config.yaml
d_model: 256
vocab_size: 8192
norm: "layernorm"
norm_place: "pre"
positions: "learned"
attn_scale: 0.125
parallel_block: false
init_std_down: 0.0
final_lr_fraction: 0.03
train_tokens: 243500000
steps: 4196
Each number is 128 + 32 x the weight over its row's rms, rounded and kept within 0 to 255. Layers, rows and columns count from 0. The size above them is the row's rms in percent of the matrix's.

# layer 2 attention output (transposed), 256x256, rms 0.417, rows 68-73, columns 0-127
size [ 81  91  87  92 106  89]
[[189  95 144 131 115 103 162 102  93 158 155 153  93 116 106 124 176 132 177 120 135  81  41 114  96 125 128 153 134 110 119  95 178 116 164 101 132 110 121  94  81  77 101 176 116 135 112 130 130  41 102 136 128 166 124 112 138 116 146  83  77  96 121 140 191 148 112 111 117 138 112 211 101 145  71  98 131 154 164 122 133 128 122  94 130 133 164 128 126 138 107  89 135 142 147 137 140 103 146 101  96 134 136  97 107 128 184 104 127 176  87 135  99 156 102 140 135 173 117 102 139 128 105 129 133 181 116 128]
 [ 93 175 137 112 112 129 131  63 146 129 141 112  95 179 154 178  99 153 184 107  96 150 142  75 153 142 192 158 150 145 151 125 203 125 150  68 111 136 111  63 255 144 142 100 136  83 146 116 157 135 160 109 108 129 121 108 154 132 124 142 107  91 153 115 142 159 112 106 129 121 145 121 145 143  85  98 145 140 156 152 151 126  63 152 140  90  83 119 123 104 111 130  66 141 109  89 118 175 168 185 146 105 125  98 110 143 139  92 154  87 144 159 138 145 146  85 144 165 170 221 119 112 105 114 117  48 105  49]
 [131 133 134  31 143 156 106 169  46 144  90 141 148 168 113  84 115 153 144 184  98 130 152 124 135 114 139 135  90  88 134 153  64 125 137 132 125 174 150 159 148 151 177 161 113 181 107 119  80 136 172 135 171 142 145 174 123 177  90 157 101 115 134 119 110 187 129 121 135 170 102 167 122  98 120 145 207  82 125 153 129 127  62 146  97 223 132 107 121 124 156 203 154 108 154 139 139 155 168 154 179 145 190 123  67 139 118 131 176 142  67 129 145 116 119 129 144 152 133 158 149 145 147 135  71 124  80 163]
 [181 111 148 103 123 122 161 123 168 126 137 205 111 122 112 115 143 117 145 154  88 124 119  78 181 129 139 160 138  81  80 150 123 155 159 155 111 119  85 104 144  93 142 159  97 178 133  98 159 127 143 163 106 189 109 107 175 130 115 140  93 122 103 125 144 142 130 114 124 138  99 170 142 120  97 108 180 143 200  95 118  82 124 149 127 134 124 150 150 137 144 101 140 144 115 115 101 125 174 124 140 114  60 104 130 146 159 131 165 138 104 139 145 154 122  92 136  94 117 142  99 123  62  87 145 143  91  94]
 [155 150 141 131 153 110 116 128 107 162 149 159 181  81 191 132 143  95 172 127  82 128 101 164  73 144 176 153 108  95 149  65 134  90 158 121  84 140 156 108  46 153 115 135  93 156 194 164 134  95 171 132 183 159 107  97 107 146 154 116 122 126  91 178 120 165 174 113 160 145 128 133 124 159 182  86 176 138 119  89 146  78  92 125 122 162 140  94 104 148 119 153 152 145 131 197 110  82 119 132 213 200 103 109 133 163 159 139 146 126  90  97  93 108 146  89 108 177 126 102 123  94 106  91 130 185 119  79]
 [152  92 164 108 155 137 166 227 150 113 132 132 111 129 147  68 113  86  96 180  87 209 151 148 142 141 152 121  85 162 106 110 112 161 131 108 144 134 126 146 117 137 135 158 119 105 144 149 150 118 126 148 128 102  99 181 123 158 112  83 198 125 182  89 124 135  72 105 122  61 127 162  96  69 137 152 178 139 147 140  86  97 147  96 144 104 129 121 155 110 127 162  79 146 116 146  42 158 125 137 158 125  83 146 189 119  91 121 112 137 139 144 206 110 138 150 133 101 159 143 104 140 147 106 124 125 138 176]]
# layer 2 attention value, 256x256, rms 0.139, rows 69-73, columns 0-127
size [102  95  89 100  97]
[[ 85 157 121 184 120 111 147 128 138 134 135 110 179 125 127 142 135 104 200 152 123 135 153 160 118  71  89 151 131 126 138 141 125 137 118 177 147  93 141 137  88 151  62 100 142 173 157 133  97 125 129 123 139 137  67 145  90 153 141  98  73  65 139  99 130 111 112 147  98  99  92 122  51 123 130 123 160 135  94  99 118 177 157  86 129  88 146 123 128 141 119 110 192 125  97 220 124  70 106  46 102 164 153 137 105 146 118 177  72 127 141  99 110 136 150 143  89  99 123  85 151 148 129 107 152 152 145 186]
 [ 62  82  94 205 148 136 102 125 193 154 136 120  99 119 111 148 143  88 117  61 118 144 125 129  82 121 164 108 164 151 101 126 126 147  87 123 150 155 132 148 139 118  72 114 120  99 118 137 148 123 105 137 126 115 132 135 165 126 172 103 131 124 117 137 142  97 199 119 161 138  69 126 130 156 165 111  85 196 154 130 152 129 138 170 138 102 128 160 127  99  57 111 126 164  83 110 140 133 122  97 108 133  70  94 217 119 162 137 108 148 166  89 118 138 150 118 117 168 157 207 115  98 140  74 163 156 205  94]
 [118 152 108 133 117 118 145 114 106 131 150  64 139 132 116 131 153 192 128  94 141  93 161 142  97 121 163 163 117 188 103 115 113 216  62  99 151 133 172 178 116 194 146 143 154  75  84 179 120 136 160 137 106  93 207 141 100 135 121  83 122 139 157 111 133 126 111 112 148 166 121 150  97 136 118 146 126 165  71  95 175 156 132 118 119 116  71 159 106 126 129 206 124 119 170 131 154  91 148 115 100 136 128 106 140 140  50 145 109  80 100  87 146 121 133 192 167 161 144  51 142 127 162 140 148  94 193 179]
 [112 129 127 168 140 191 134 121 110 128  83  99 165 173 148 123 132 155 145 126 111 138  94  96 177 161  97 124 120 162  35 170 139 160 134  83 126 126  77 106 190 101 172  82 131 132  90 110 140 148 152 109 128  73 134 117 129 121 119 149 159  79 193 120 121   9 145 127 162 107  77 105 110  79 115 112 102 154 119 118 103 202 136 164 152 172 138 122 162 109 121 149 107  74 163  49 144 139 133  88 131  96  81 122 173 118  86 117 120 167 137  94 125 140  89 109 187 131  72 135  88  83 114 192 150 116 146 181]
 [153 102  94 160 112 104 117 129 112 142 152 102 113  85 152 150 174 197 148 117 164 139 147 131 140 102  44 133 137 146 135 162 100 176  43 136 104 117 130 122 120  83 157 144  77 107 142 130 118 103 151 137 139 174 188  57 105  30  96 128  45 180 107 174 144  92  75 102 106 102 145  96  95 172  81 133  67 156 137  94 192 111 118 129 116 168 135 146 128 155 125 112 146  76 159 136 103  83  83 125 134  47 107 196 104 163 148 129 171 138  64 130 133 135 109  84 146 153 116  46 157 139 112 118 127 120 138 125]]